Weights of a small transformer language model: attention and MLP in parallel.
Each number is 128 + 32 x the weight over its row's rms, rounded and kept within 0 to 255. Layers, rows and columns count from 0. Numbers have three digits each. The size before them is the row's rms in percent of the matrix's.

# q: layer 2 attention query, 192x192, rms 0.212, rows 0-36, columns 0-95
# k: layer 2 attention key, 192x192, rms 0.211, rows 0-36, columns 0-95
# v: layer 2 attention value, 192x192, rms 0.188, rows 0-31, columns 0-95
# o: layer 2 attention output (transposed), 192x192, rms 0.171, rows 0-31, columns 0-95
q0 098:113113116090098106119179093130091137091069127074094119159122124104132187129134064146150108113171144147145087145141140125099107095085156065119115129162125151104127078173081118142084122153153144184139088124088146084101094070149154144210092126058110089137113155142079163142149129119155187102
k0 086:141178128166155134147177065127115134159043149067150121109162084132167125134112139157121115073082103090139102141100133127136173094151105120130193119140092134186188123119100117144113117157117128076096168139116159169136130119143082154108103120116176109116130072159125135143183081135170079144
q1 104:094140141110114129130124140169057120106085127118159144139120146097154149141137142145074097093116075156110144052118110081159150090140161066122161129153160117172137106137093114117045131139125123094165075130107138148098101175180139169110105077148082122146147176088142107111141104163155144139
k1 084:122091149204105148177091185155145186095115111130118171129174122132082081113102150178106145144108149111110133193119098171079122178116142120151078118172126189100149075103153129166118148136145044131146129136126143105151118123153131126166112141085077131120103122106146131133129159165107147088
q2 083:162113181159116175115152142112117110090133128154109105130113124104122095114134141099138148180127188103111208070101133141104109112125088062122144111122113116139170129088035197157109082162160096085083092130120213049162097127110105151089122112131104155120162167129143137082170185136102155195
k2 063:158099110107128072184139149148121132098120037174139167099149136116098114153101179160090103097139121131154177139178091181165155110058138145132070140100086165111116108183103115128124119183130115079083132139132105156138127125126137180212103169175132103100139166165098127066151162087130116106
q3 097:107059172143188093074113141076116091118168112168119186118149122161112099145131116091159130108140127053164153135063125098168131149167095160121132147124121101120089148104129155114093136166135130141195102097143190079202099123083144107095089146131106119122243063088151166086099087133128077089
k3 095:125203073185184091125127152145086094135095143138143166062142133120130131142119106146188120098145127096146164121134163085163129100116119117106136125104082151131149138118142137177112114143115179065153127184120103120114144126159094120123177121146154156079167106135108133159162153151201125215
q4 084:140153103177179163143097168175176153117080131109085132145114083140109151152176130118080161132070110160163133030158110075146155147131129141116100127105156147154150151121121139117116122174066110106153141104180134111172151180135156142110135092091095126079135076122137192098143113194116104107
k4 082:114172092158165187191130154080128084164121158118110133094113171151101135094128157116177086158182189136166139165064157111142122146114114141071133139083125172141079058107095164093146122130093159145160160181107131119094124147074086109125122138109171107093130133121066093158155185104130117145
q5 094:128158111138116125125133128108091179092139084112113093160137106128149122135162122193151116123144068093093134063173127166103187148139072114139053106108123097109151150180105142120132136125157144125112142121159086143178168146129078175142154112130136121169061098123042151120084114127137128152
k5 097:107091170109091151127117137167160075127163143141061111103144108091068102112192128063135153112127057153151133154056083084151070146197188153177141133122122137146100159104129150122143094124123115185167099124098113080137129101155127132090110121148134160183167117117138165121103105142123110124
q6 093:137120115103120181132156106132058114129156152094139092159087066174168087093113137155121141110138107125159129112175077138082113114158094121141141137129154063128115160121070165111070138078172088150100118191187156215133165179132103131135104192124137126129122098196098063081132113114134110119
k6 080:150154111074116098066120142083196146119118130097100107167173187057084123156111096123112125138146099168107048129059164131132114187174141170129156181073084092097127103168155121104101136114160164145095116122200114133108131131132134119143113087155136177123184138134104127100121093102135145035
q7 092:098119094090102097117138187156161154130114116077093118090100137065135128119109164081160110099096090096125126156117135089133119104155151183098092160101123185101134107081191092084129152096106066149113116108157091152153130082160132135126112127208113141128116151107127118175121117095124135108
k7 087:170074130119126152174117091153128142060140074095097117175075127131124160124178140119096181127093140193111151117115068139067110158160148173144116085112198135163146145121138138130141178156102126141162134045142152110145113120139140139151122100117086116108153182150101138083116136089119125158
q8 097:102184111137126200104137148143122078172111107099086157176111089162091153161155190090061158081124111099165113159116140151098108149139158068108121132074125068156195123135126131176148090135132130113118164163135166131134133090101096115110100134077102101148133141109142099108143095115142121163
k8 085:162101127116132139152154121158117064060164162098196176112161108144167129081111113081118119103083123177126117116090137124145137076162167177177160151134103113102147171168115117148161151113131121144107075103105200077118110183165137080126104146057109171145092147108135141173096153130150172124
q9 103:094112108106112159118114188144130119156095142121075057083170140089128110091138117141113106110121123139138069162107103177100119127133132142107094118159103135093132118119192124124120147150148100159136060098101154127142172096091147092118103113123128150158115071159140139154210126127174147135
k9 102:125122067087102163165136174154211137121171116114183112133143106140089061108182142129072183134126098152156102129121088124122100159140142145165085083142149095114113145159145137155141101106147111195101159128121210120147139149119178081108159116152114132158135167066123146144074129184132180092
q10 114:131103124090134181139170124116098155153198121111137129092106128145160129046154152113165154132099182175087141118132128132112102069133137143143104076099151122062131111119076178148118118071175093137105112131150147172141152111131125150203091123151163125177114101138160155093095158144152131132
k10 091:116182114101192060147146076139152059168133167091135141105141179141137070125119129130130156088116079135105099144122133133162129111152169091123131203141097105099101110116175123155107106166170116172136156071088166151149160117117146135106143143158132134103128123104086112170084152160147112110
q11 090:110084099161154100156104099122113172086163129086109110170144069143106102128164170172068114152104139159124119092138126138155078146109118144118120074108152183108140131099141111157124141106152032167133108134127115193124095121147111155100151092138128125161110174200094108111099144104143151127
k11 093:156090166105179112132162114161109077186131097155125112130137139117130111130114159118172169126175170129151193121170083120141155074120159094064128143146161129132088121129131133100153095169058138108111098124113092114102072103105079111130100136140092125103084122096161109138132149130138077184
q12 108:162076189171155118116127117108175069180092139130179136085140148137114163092125133128138106106075135170165175126137154137159061095122129132196182108175151112119159191157089135141172071184101172154062130138113122122117104179124114125151115119071180127108182073197094149129145154098128140145
k12 103:131117143099135137125150065116130140156127125109148123119137167148112135090083111110094122111165198138100089138131110039101129077134116120183132146221165108108118162110119149125025091192146133096124135098183149164129156101110095126093141086085132119186156148126120179130165102151143146118
q13 103:192121092138110135100138207124129111120094103114048107139133099093149103190120189080101158141077109124192136165100092107094095086144142153146077113064147169095137105136148103122134106146156136164117104075232127121177099110096089123176092155128137126139167146143140166158166154132159180115
k13 098:155110124163081186095195129153109199103143112121117165107093130159107106109180167088143148212109163109135162118087091101167083089172156158154147106170128153141132121087142135142120079092118128163148091157167058091189167146143142101133163120139164126122133114095156193153108141174112136084
q14 104:128161132167146138091103132151089161104113145157204127114150091123138106102115100123115067094126076148192091102098131111126075125153066091160130076118111120151079136088078068111119114129127066154115196182151148170133116202210093105132135064167118154124086111082181089191101104133179193131
k14 098:129177119099115139145139109138180101137122153125157147123133102060122140105094134158100135135148160158107070119119104136085088113164103160111157142113140111217147145151094147122077140120069116143078138104077081192127098100112104126097154059139153130101102148054200052097153124061129150146
q15 103:119135094171149116078126114124137177074154089113106148154092178125124110104090105102129062085152187164141146069171120082192107164109081085152160133131099124163140128110101118111107163081137083130059170110193153092086149122101077146160156175071115118090094224155132162085192101081136178085
k15 107:101136123107163121132173138132160155154215127120170100116151131125127115111142146112062106094051101173180129146192171091127170149085147149136177126129095096129111112086155119107138094093129097061072105154065084126117152089099110143091153135155110162144143144129136131137105112151126065095
q16 108:156145146090107155084152100138122112119121175209152134150085110088144157153196127099059190103198123146143191128178123102112174126114102099055142210160146116123152180195117108147166131137069123134159127077108141134112095101164148110116166092175120136105128139114164131114147183143118145081
k16 102:087056130117150157092119150171099161079131213187118143076119112133104090195192044143102142105162101111101202118224153138138111122135147089100144181165120098157140146120148106125111174094124125129135142145124078110115129131138095138171152117100110098068154123113121124071134213128113116129
q17 102:109164094106115176110168092156167119050150161035131076146160123131187104154097158158153146079158146146140135158121132095108099139177150160114093206117127105117186128128123151149105134150168122136121090124111118155171125092143122105160147109177097155102172099097089128108135108115173130114
k17 099:056115146155131166159107195079120080147145136093148107147204105133125127156094103148130131148139130130137148125121145107078138143168177124185083096150154115174129103127124160114131106118156113107126000174104139085111107122122150106133175200103137155121122098154110125129192091091161125148
q18 100:103156101182168144107084157128137173160124128114132107090146058145190143128079146093108138145048114107166110120141114116168127083157116073155145072183145128119238111094166127128136085139065151125106153107118054148125136149098091099143146133148144173125136149170162115144128136179147089155
k18 099:147112130134141121087224100113124073159035178199125142075184087092161170093119137123148095100161147141148127139138100156150110065128047100126119126131124118088141140126166121110145128146087091096157144129098080133180114110138094100142155116130138198135107074193190139167169129156168143150
q19 101:083090178127136210119150173114115138157104104089160138140079113126106138079164156112109155146099120155089129105125125093134067096229124107133110139119104108158151177134107146113153155120157119094139077124109172139118171129127156168134140047103102128112096112199090085107117125093120120175
k19 091:185119095140123167177161107118171127096125151160151180132142197103161149099116165146135126180113131174119109095196137076106110090087116103124137160115159135123143140168109167140106133156151116067104126105135119157099149092054134130127110150109091095140111192135178119179167139074138163143
q20 107:142084105091064111095152152150126132140143119151150140079144097119099195135125107179162113172116164113152086171137143097100086115105135124135121161129134080086192123066176113088105111103110109178074170114183134094133093086079108162163178172164205077107147127151138089100133125161136150134
k20 104:125119192157117088092067147150098090122087123152125148143151109112119181172112128170120129161086164143150087175108128135131124128161119160107166130162160135110167107143134138133134120116093098141168128100069163143126096073088179081138132100175157190170077177126144170101103103196141149103
q21 090:109144146108117190116155135115119119155082151049128170149110159151131149113197133198100101174071098150158075198107108089123132154114170085150079141117122105159078170095079156097080147200106121122073135102131093157094174145123102120071103075043175141111073126110109137080167129142139134157
k21 092:177134075129124136138106117087075137200147108138157097158081108130161133110178110152094192079108138140108104186184080146130170163130138184112155126149167227104071198124088111116122126110099144154094139092090108105094139179133100105104145160144172119156122180147140130138136158095131058085
q22 104:125176098139148145147097146124140107124133110161118070130100054128154116152147139142074143129163089175105098114141121152142135093106201105135184143203117143057152192108149037091103108125185198064130116129132110161081125114117076145150141126171147090096133127150126158172133141164094128140
k22 102:142131122106159141131133119077130136145064137158065147167173110095111101116133127141092117137116079135158076142122071144157155093075091103136209086183110114169220151111135190106165190128131085152121155139117116142167125172202165152116109088105108115086138109100135154122218104084126125153
q23 109:133100151087155130135163125146135139189093158168096188096193146123152118155124222209136152054132102144146092152126137110130112119094117145105139076148129105119131147118116085080194116147130120105118146147149103119116105154103111101128174126132128104116176124123173177141108112114097172117
k23 108:099101170124081132180134114138127151133167111198135132092163140128161158127129091157126169138131131121131090118136091121127123131186112113204114101151132187128078166112146140150124148158124084149093135071115160169179153144169133079110104109127114166128138144082192212162084138080068110164
q24 109:142153112179143082156153077121138113131149168129120134127156072162132150139128184156208133127097144106131091064123141108071129104162061110134166145177145177168163143114168156168097078210095078099082032134117114163129064123178103129146103151153099110075143133146165144195165148103133067148
k24 100:110140107157075089175149145181091140161146178161082148073134112165166120131102186135131107115109118139095080101117134091085073126171064158137103167131093085101140169091190088161152103147147091213110136185152104096143198106093116098103188164094138172098154098111156138175150098183149103125
q25 105:150156117069077135099129158133044133111194180136127139127077131165160096114130097107133195134163177106092133152143149137127148113189118115141084139120137186067147163121130115126144111130150110133129157090090137126102116125072194089200162076118194083133165125141115134116088134120124139148
k25 102:099117124163092146199072125203168095154113103132086106167154107139139117156172082118124211162121089109076095169113109096105108094164106088107168137153160128161132158116212128083119189127103119125180116106113068178138156096075162095199122098083163095125138152128127172119165165144164188098
q26 111:123139144141169152103135151148118071122099103118149142110227079158106097076169151123067151149063167163120107140102155126165087080132138111140105087176144106107117058120143103125055109090114116128122164131160143137149076192157140108148114130132159111089161156128147161108119076171171134162
k26 103:134057139132180130135189103131108083152100119174138135107092150164159149116123159139115126202137170096139136104132084144145120083095132104107169170136163152194103156087097094074086109123094152130128128096142115094110149141105192110110121161146071106153054146130087121144095114087165111099
q27 099:140145077085077124186161075135178111138059154131141116105214114071145122140128171123122126118111164073185105117133132073183100073132158144153114183094137214160144148102115152151115162167116188115148130121143139112075114093091124108154096129106122123120100207128142121158039092151144136121
k27 093:106101132075150124141107150160129138141150090141073081089086108105128118107075101148126071146145132087128102141127155127134135098080133126136175141097098192061134124141129105145069158126154140162152122184146118087143106087119110121124115140150173146170132140207118146152123091137137168109
q28 100:147157186104151092145118094125138102151130103125162109069113146111084135164086128156176083071210132149117096119048112130170099123097125065127123137120072137095094088101154157155161118128163174125094180133102091133198121086119157174135164154096150147114107138125077052122095127148096084114
k28 100:109130116128136173167128153167173099124137103069155094163142092141168132166133118189183123072083112087091093090147076177087100101139059104052133077120137113132126123110151161168134129132121116152123120157130110145150116176077112140146129120155137151123097122141077139132113115195137146110
q29 107:072210146136121116128108153133130156148168129101079141118093080116114068133160118150112101145068131084120122080124123099101125079120194152127146142130100102136100077128187127137139075160149072148093131178148132164085164148106126205141102143172155050160102216069083080124039107173143128101
k29 097:143126145121123128107141148131113126086066147080134163083122159054140129119148114090158131114121116131177057174120148170158090098136131213047183140132071149106102125096156070158146088136092103138129116100165129089122096148148147109161085208091141089143075143122168089147123081134180084094
q30 113:130129096157094071074128098103079118119117070168113122115104131140089170128139158112163139127114084173128131113158152063140143153118105165140128097116087115137113078120102141131134179129123119196064163085127105172142069191145120127117130054127130138146097134077182099100091148105141136195
k30 103:146132146115083073158189114152174122095169127152095141070106138156107112114136115150082143217115143143144144126146098142108127140154112153155119122146115168150077121145098099202071135079165098125122078120158050097124109102117132108107106098116138133133146120087200124121090157157121137142
q31 115:148102112163153140122129073086169179149096105153125166100242155075073131117139141054213064105149113137189062122115114073122146147151108135113128117124141169089171079134108142148136121134125070052110094128142127129089076121179118095132091137122181113095138144115202141147084119151103115075
k31 107:130094062137186112095175118088105101117116176168083098137083205154124169110178083152136086130119147086152108119116138081133148114128135195089084153118114177130093167135122086138146119176129089130118152217160134153104150102140087153161172155217109166123140130095138147160164141137096093114
v0 086:109165154151164074129093133127100066136087132113132126143141159071163111222119119117177135115156099162173122143101133133067199094117141153122152136136122127126135101114121162111136120123119125127211061145123106143139107092061166135165126148143178156167113179149174162110127139110131069080
o0 090:097147127202136152159155111138086061130077089069135149119175064135109126115171144153102126085088157181095127108153116144142065124121138142097079112089104111169133082171094119105105115156066162120097102150107107156171077190142085116117167109139125136121135113070111133138170109119099181189
v1 091:092119087154115175079114151148094154123068147109117176122127087126119197110124147111095151155081148169149196147113096195117148094133118179142136165061097159081108142126133077074183125083113106116077118142082095157084131067131159158146092076151144202098175139120172124156132131113142122100
o1 101:120216185144115144147116084135109095156130119138099117109153116107135131125129086174151078090138091125135113088120153131182144192090212132125129124144149095138131117140073202183051138158130167142154137121127171113126122148127207144086150131127166147174083093145126127110148121147196088174
v2 080:127146130141080178129177123072173105132057129103122074149134121070113160091121077068161113084194136136000106134129158139127129147152126113180161118144122129176151112110073106139094121134097143159118165142120143133172134123107156092164099208133079063147143194142160164138132105088096081081
o2 078:107133137104144086164160101167141113128166099151123175093181143112155116094123223176139154126107101109209110170124141080087142100125102141078107166086164067170099056205154123109137121129067108103180103148170159171166124062102075137109136132165121161105125165147157076154133107130118158171
v3 084:178148084144162139123115116165097066156086163096113170123079192167099134124140127134118171107106115085128124070103059120121173115150161177124098127124127107110149166199171095121155158096100095123140103134128113200071107091131109123132134078152128147108156188117114049109136109151127122159
o3 094:131114209065135141154125122100122146123167146136123068113117117036148178106089097127166106161117145128133145136170200110129158152080125233097096136142092142125094154135108164124155128060103126187159147130102116112109133108122155124113123135137137174101125041135147150128119127180048102142
v4 082:126109157110084073170103155118135094090109134133158135062110136046102159096104101105139133100191116129101156138128147161135161110173062166156096146111111162070082052084085141174110091135145068149161157099138154127078129112139165120128129191132132142129089096148173127161108070131164186135
o4 089:123095131214166198091165152156195120104088148152180102144159143143135162114178125177112134167182153145186058127123159114134143142116123066094122092165148103138190199136124158109113125161071147121125108130133105064125114119109133113123121045117080203121117195122147152139146143117133153109
v5 078:108131138161103099118094120086105120115141116148149140177150125127076112132130177092057110134106160130130133205131138139083131130115142146065190087144145153117124122150154121121161228159134146170132146116128221110133112133134154117088116141084138088151145121140092163151122059109096090132
o5 086:113123124121195122151138140167190165151120120145112070082120187132157079139082059114185123098137134176141110094060113087141115137134076186184123130165063036124176073092152088179147133089140131171107097174147111114159133090067128136132123120154150107137081114119095128154120111105156182130
v6 091:123184103136108139149133124171099093115116141169127048178143135075129128212114039108154144158060137131087144080093158138116142156122149079125114127113110162149091122083140192098135118141162122182186115158131164114101124155109101134109213101142126151112114133064085118111129193116061106088
o6 098:133094090156112147080096180125114114053175069123131181086131128154089109155126146073157095073120126121149131150176117196134173141140108170122169138061110113110152181179146116155159093170051093135102111088158097122173096117079175136147078125122121105155135151190098142135099163089100114137
v7 083:124179161129073151160147125152078122166123125116124114182138105143078113085183155167106121127092065153131100137113121120191173124127144134148117053132150132093123144157097156098138124131136089157160137170124186080094128176150120127151157082145123123092134113125108103182208113155151129095
o7 084:171081135115109127160122142145157193098161157109109132092105111109175178106083121099135105086143199064109170043201120158150118139148121068137141153134195149142100120142108144152098104061092120121129101120126114177141114096118126091098067192114085107156104144123148194081101140083122112133
v8 084:066161123090130112104092170172126102125138146134112077129055167134144110102094136078070135183127136122075119108139096119158129202174109142115118180153100156120081157155098093144081117092098171207147103114096137140152137128167171110167112090128128118130137161106102157140100161155169220132
o8 088:115092115104114205158146132135164134089154102144042130130194126094134122140146127152117121143133117133108192112138137131186155132087104063135097105138122159121191154159182157109157158148129060139121118101170107132046120144135137133125121114092117125163115119089138131204133077156125113104
v9 080:110114102189150151137168100113132087111191094094165112118122105124137144141102177114149129120129114128124082189099164115126136083072065122094174155105078145115100093120134147152133117150102162104217160100150078115179146165139096121118148123088095100108137151110164087189131151189166125172
o9 089:133134090122154106119158147131123138066073136126135141105147155127147149117152152073103141128134089133069138082131099087182124153154193110142092102144195076188153117129166150076060130140121150087159137166149163088042133072184144160160115140191121138076155093190137131123109143122089101138
v10 081:110126117160165150106158151097144146138078120111191102177128134147151157138170161127120145123145155156156129114090121107088101149166099104129098143173186079096202077154153163137185133089104163111099197070147105135112125157138116130171187104124150142150109137187144096039100118139141158052
o10 087:178130124123086105134120136097149088152170141161137100108097130097116100160139071141152125141127092132066105096151091190086153084120125170137131104129100159077084143082166128092108138125129114138117077119056101112122034116128116141109106209141071132136153140095050107228137174147101124128
v11 075:105156132123106098133144123112076178106091101110130154203121166125148153185102123108127086180099170127145147157179148162119181069126131135101141162191143148144178091134116191101165145162107112147054113098092143121110121133130072126059167159143107141082054162115102127085125076137094133123
o11 087:154093151153210130171097155114156167178142125101157159072189123144186126136125169172194131096056165090164126109098136083181125140143128143185119104080106141118144111085186078157085108119146113140103103117160114133155076098118212108107073138058132167182164117105154118145087098155193117146
v12 076:186176111121180111185182151152100165151127134068136160143143119143130158123115117095109097113112191135111149080154135044115140081117077149106101153144057137087147067118151155138084121157064104158070125114151124190131070133074177162122110121205106169081124123149133126092188090142192129099
o12 077:083079146090123153159039181071159077131116147184119117173085067121183142119090117176100140094150097116160154159136138181125102136100156093096172127077190052165131100169057092061140149124146150163169112115127107101089162132125169121150165135120146136117127135139144101174123157121109104154
v13 084:075190151173054195132096114148141129060103124062165130121102107199150157162112190130185068135172155144184064077186085094126192136121219123112111132142149161056134095131115144108104145080119143114136117082137112133125144141142164103112159113154123191166117120105110138127107137166120133139
o13 090:178114153159137101149160105140162147163120098113146084188173079145098093162130174066124147150125144166106137151149151157147123091143148085182128110110113112127130188098113162160138119098161094088161107153092166153133081156198090049103154120076085135106093166158167141108136119057119193113
v14 082:113142161085138122076086147117135147168125138074163098148093110181109141152138188165109141073118110125171194100158138126104076074133119124127061104134140134097155135102169117206146086153129210121143128182168084168156174129175154129141072129077103147133189099084154119132137126200080137128
o14 101:121097101140149127147149174129089126129125082125139141136125148062136096080141090084083101156205117111093104108051151127166159130156095163153119079118129115141148157153155162093124161165143081088118181117105155068148126118153167107192153084128103091118178157147161133098140116128188156154
v15 084:120118133087121150092128134128117147111159161062157146136127085188132079089113176111154180143099146099123131108109133135129084077171051105116129070106073126115135125112152065095122125107151195092090121164138191123128163132095104164159145081105088143130128124062088132075095128147124101129
o15 093:157155128134151118125134132107098145145167062128116074116069136076145173187090121164135110167138111132150162155107110146166094148112167125156179136167079126110099163136153152154137076126156110159112126166081050103149087080139143104112155134181130120103162118139142184122151171127079069127
v16 090:141118105117105075066150119079104121108131111143093082160076136154117140101107155059073126174089138123126104102143151130131093112150155059178104142118067128124171078112134143140136114039137063173130193107150102156166137134121151146101113160100090112134149124164139149148154059147143160117
o16 089:139083181082135138134148098168160118155134120140169127125134160175120097118144097181169131100133157109059145115134101094130144110095138163155141103090158100112076143034118136140090178113090153155104158169082203126122158158114115119181138098101150096094118123115126119115132187093148096138
v17 077:094176111168103139110132095122192117172098132120105094062140118148160113118106133170145117099140075034112072155123093087108199128167175132085128094184110121133110122149104114149109057153121137153109162121153129144226153140116129121086078094124153174070151205124153101166217128080145115182
o17 085:142086144087137164119110137152088106111101115094118139204139135106139133117195142088050103154062170169148156088128119098124155100113081111132131104094127125149151032153080161062158154105044114118204129108061136134080121139199186172099172175123105138127080103114040100137127135134111129101
v18 085:151175153147116150129109104107158160159123142168125105146131112148097064130113090094096158192125104111139105145127170214098141077068136174122173117195159132143149137164110133090118102170151204079135074122152101077134113089150168130154112098127113128106133115161104143176150150129121122152
o18 088:139123129144137128088135122191099079117141140091096155154144181120101185126127133123154122094131149132141153157130140130132098186143159148148123116094128128140140090154105167204083130184090119182077206167173083144117129132141095119066133138127180105114098124139122039068139113152116105155
v19 078:138074111157120132066095146107075136134147106175123128112121058160139132149086124130145162125047092124203135156204107099090121070141090152171100157153183166097051129072131157125126118105060101085173147135069126148143102143168133085147139130127174155107100164131177139065182141158101106149
o19 097:100163146082193161164144152149148108152104115147199111131166151135138177097121108115095119169158153161047144133124141149176146140158180093106176092081145178154198135141103140163127097090146150137158100133161123095123132103128138199151128125156135149155128131134114156153124144151154166096
v20 085:145107103133129128123131145151137182143189128086113154127108137175128128082162114080098115111100117129140106157126161164091084178104149125130144159136114140093167049154171134100150050166106123099190063081100078064132124120137115144112145152106073141129086148152126151120122148149108130066
o20 087:106218108148147135150123117110076140116150160119123151109084129139078109178079167197098120152092165119106194129124142127133093099097116143141122094153118083112097123080092137103084146108189104151072163161136122228161119102179134148172117166142156149108151175151110141097093168064088144144
v21 080:095128082175151127128136108175149184105098133131093136114177137156132087094157127108070114166103073134151077066100140140120079094108127154115113125122095128154117143094137134154153187137208114108119113093132130094109139122208110130130148142104173152141151064095134082114146107154099125087
o21 076:167069140164061102119149177131186158160152128103181145184102132122135151128096070143221091117129181172138158110131129126117153163129144087112097091097107175074092149183132132128130112108080152147100156125127077071123118103088144143114116122154115104142125127191120169133172106127135106145
v22 075:159172160147110101163137112117132116205105136111106128107134098168183120209129224114176145091112137138110155133141122097157116170132156138156166075173138144147137096108131112121139095186186150098164114144127109145149110124182135141111142111130169121113087145113188107065147200141178160110
o22 073:102165112137151067104115165146103118105140147114173177184168069093126134153149119186099113177106095108142168122067197150143146084113109108101089159200196117157119164129150157145140182054054178100135107111140096123147167132140143143099139088175115138119150124163109080115087081092109148141
v23 088:110184119149145100120079142143155108109104164088165139118084144153174112099077138112105099114078085150106148119194071101128096120155123087087144036147146157109177156140100096133112184116143119155130150150124124126127174071101086056130101113111129122125199143106139125157174120160158158140
o23 092:103082129133157162065133072154088204116096106150123087116147126094108145100122112117121125172250194126128109155103159149153134087105118153173132114065166108097119106087121137091113143110126082073115107106159136141120157157191107186115121125125104088130096134120155108079130152115128133102
v24 079:150127172127124127198073146135105099139181151150111108110166114131090167168153136184161166186127108094122181157113081154119131191118146077102156112117085196111095110116156135142136135080137081165184119092102183165149160162142110140159107131197164137137142129104081109155094140086071064161
o24 086:150133093148133091066144099153084154109086098103093152176124125141116129101153151093049078086141107162141153181158199144123117101140107161162102134139128070191144141102074143118140087177090150145120131098074118114139121132067167111134160114134119124167131124147146139123155146145184160120
v25 079:151112083148178178151168134192153154092124131117164189184095184161124170175102126099104122067152149131084136079149202170143153094181125139133137107120144138094130083175119127121135130116105186177121144135180142103157149089154074124078160091124105188112121109126075154133094075130163139121
o25 086:088184128080074125143124175120076104161162146123162094119166122080160131114149180164164157120147168103107136123122094096124112141081127152122131153076154128136137138087154104141130164115170078146090138119102117130155116172202142143127120106122122085114127124103165150149135118099125111143
v26 080:099150094171118160185170138106127141056161143104131082137145102103119114125106115087106126074151167095083122089145151150160128163045128127158107184104088132074162126064131158163149067099106169139114157160120138132096170091167102096181172104161177158150175096137035169156099094112047146089
o26 086:141131185112131153122116120171149163136154160159116158153164132127200113190137156153155211154183132162142156143156089158084144125163128123136137096116118173149121136160180083101119126110123117135160118084132122079173091156117168148114109079150126126179100127099129160144126141112197153156
v27 079:186125071066120173140094128099114091112167075107153118176139184119132170184117111166119177115101072156099102125140186087161109158103124079131075120143169123102127159104095122131117117113116175142126162143183144157094131195110163079114096055179113148126194120114179160138049185161053136088
o27 106:070098136135146081076117124125053099087140152129119086114090085149101114148182063119135087125106113123112111131117131125129137085147103047071165113162126096110132099136122092101112102096134107097177123104133112079106078081089099163104117138103095088114119145114110148076146095094142118126
v28 083:117120113125140125146082126083153086107079096106105119140147120119143133148137140156150084119119013074151116161193174175184174131151139128147116108191104101131216102161105115116154156143141149119135135203097157126172145088141124118107124121131105110093179164107137108218207129107170150124
o28 097:166148132114161104139164133121108176135111135142109117156124108131079130108158159080081088121080147142165119099063066074110070092111156062096151093054126111153091134109098101153110141126118078098080153120176120157102131193143131145137109191097209138162109145103191093054093120122076138137
v29 093:117096115094072153119055127090079156103135090195107110099081119115067129099131098130178077104135087077137106129131163104131080181135091166142192069112139050124138084128114086130138135110119058184101125103114127179125125143146112142166103168117138104138139164110127121142077095102127136136
o29 088:103143084107163130161172114136170146122158161065106149150197116153167076101122169147132164099110123147129178120060119110084148126130153067173096134166103187162195055125105097130155132146154133086087099106132170130138115143054083100142157189087164112187102148121158156154174145112113162121
v30 083:095096131154107095131114185123098052099088146088151193090109129125111111133120163119145160147190118073117149108132145155143123130155136137114187096103120146119157114181168131164133181080073137184148101087136107146094163083148100127125164132138145151068140127111121116174130147171186146136
o30 093:110140106085156158160126107093159157158086126132112106114159120068129054100107159174100114136117134185079128112168148106164155075130176152145126175102164118133133156085116125161127115177137093097128082112117098095092145175184179101138173093111156090154063117134164148073130117154061171146
v31 083:127136088130148127097138142163055125135132146178215119100118092140164123083150082128133129110122146164130132212090106113161091138104196170105104137111093144075116105189155131102132177102103148182092089181118166151115145106148161061172117150126168159152122129121093067088100124182102186085
o31 087:182138104115094126129160163121161124203190129101026138157071148117117138102081097162122135088145137104124114157184127171125129135093050144114157132192167166131131144109112131185097094123135075116156072100131155126153068175154173146128121071109115187161137117155162157156138089135106125155
q32 112:094192182159096095128125134110112123139156086115151095169114101131084150139088136153133162078096100156128132125166098140125168105094097056095109191150119112154138084132103109173076132133114096143113109116028140143147087121088122149181127149162128131159141203118098108177114209061179174128
k32 105:091124108114143127113116161101172135162147125165139126083068172159195188132060167178143174133190052156096126071155134121137098114156105150135072153135141127104125052138095141128148104092109104112091201133131136193114102086134103146163185060183120066139160151105164132123108167099153156114
q33 099:154075139116163171154125119122116113097119199113114144096184140078179164171143144130082112124080161120078099107128088129114116105155161104113216096148080145162103096148145164100138115111131136109157072118156119090098164083140101131089110169164191151123138081118179154171139096173065135168
k33 082:124183119129135130096116099060087146179173132118145098198111092144090160131098087154166140078116082109158153135155137121158080095151132047139148119154155110117169068164092100131080126161123155171169165095065086157126090140078107170103165156164117104163105098135083103119096140059113187116
q34 103:124054150093121099167108161153119084100101183074119060089150101123126192151121137126066095124112087139141135113122103121113030147168113163132130121119125169105175128106137205147177085136108131120126123134099160090150116107136127153156186122168136107150122088120114130150120119115085147159
k34 080:123126101114163137194183107152103084192134116130132103147108120167147098143079163139160173092134127109139119113104159108117095082112095064110185106181157134175175144175131108126133130166086125107145111091089139124184106118099188148130085144131147178138219109154106165177141147051111136150
q35 088:091143156151110129100123140120092144137109140166148090152119139126147097043137081085093143187190153172109132151112151136103128136131110138122149131134109136190106159119142134133192165099135145077099132130111148144064159054120145113154085094113099142165137118107069108166078123156106108085
k35 096:075163053176132126176102171074156154150094088144111097117154114125081138151121173100086098140148156176220119125115125160103103086108091183155190069107066128108098061068167149080125086110155133193059125129106094115079156141141109155167101167102086103106090072149090149097123142150110091165
q36 091:109129091108081137116166087120139127120160188114109092121133107118128128123133163123119089111146049152099100160139094166108128152110147177067077192146140106132149161085086184138094098205141095102113123146094128130135133157119106140118125157129196122155138103112131154053116120137153152180
k36 096:121134041144091159136105159119131166143107149148064101119157154159103178100128119161145159033120091168140106107080132130141088128157158106179130164134100174138121021116086118143090091102132108149118087104140078163097160142157097122179131109141176113102096086129122148129110116092167140122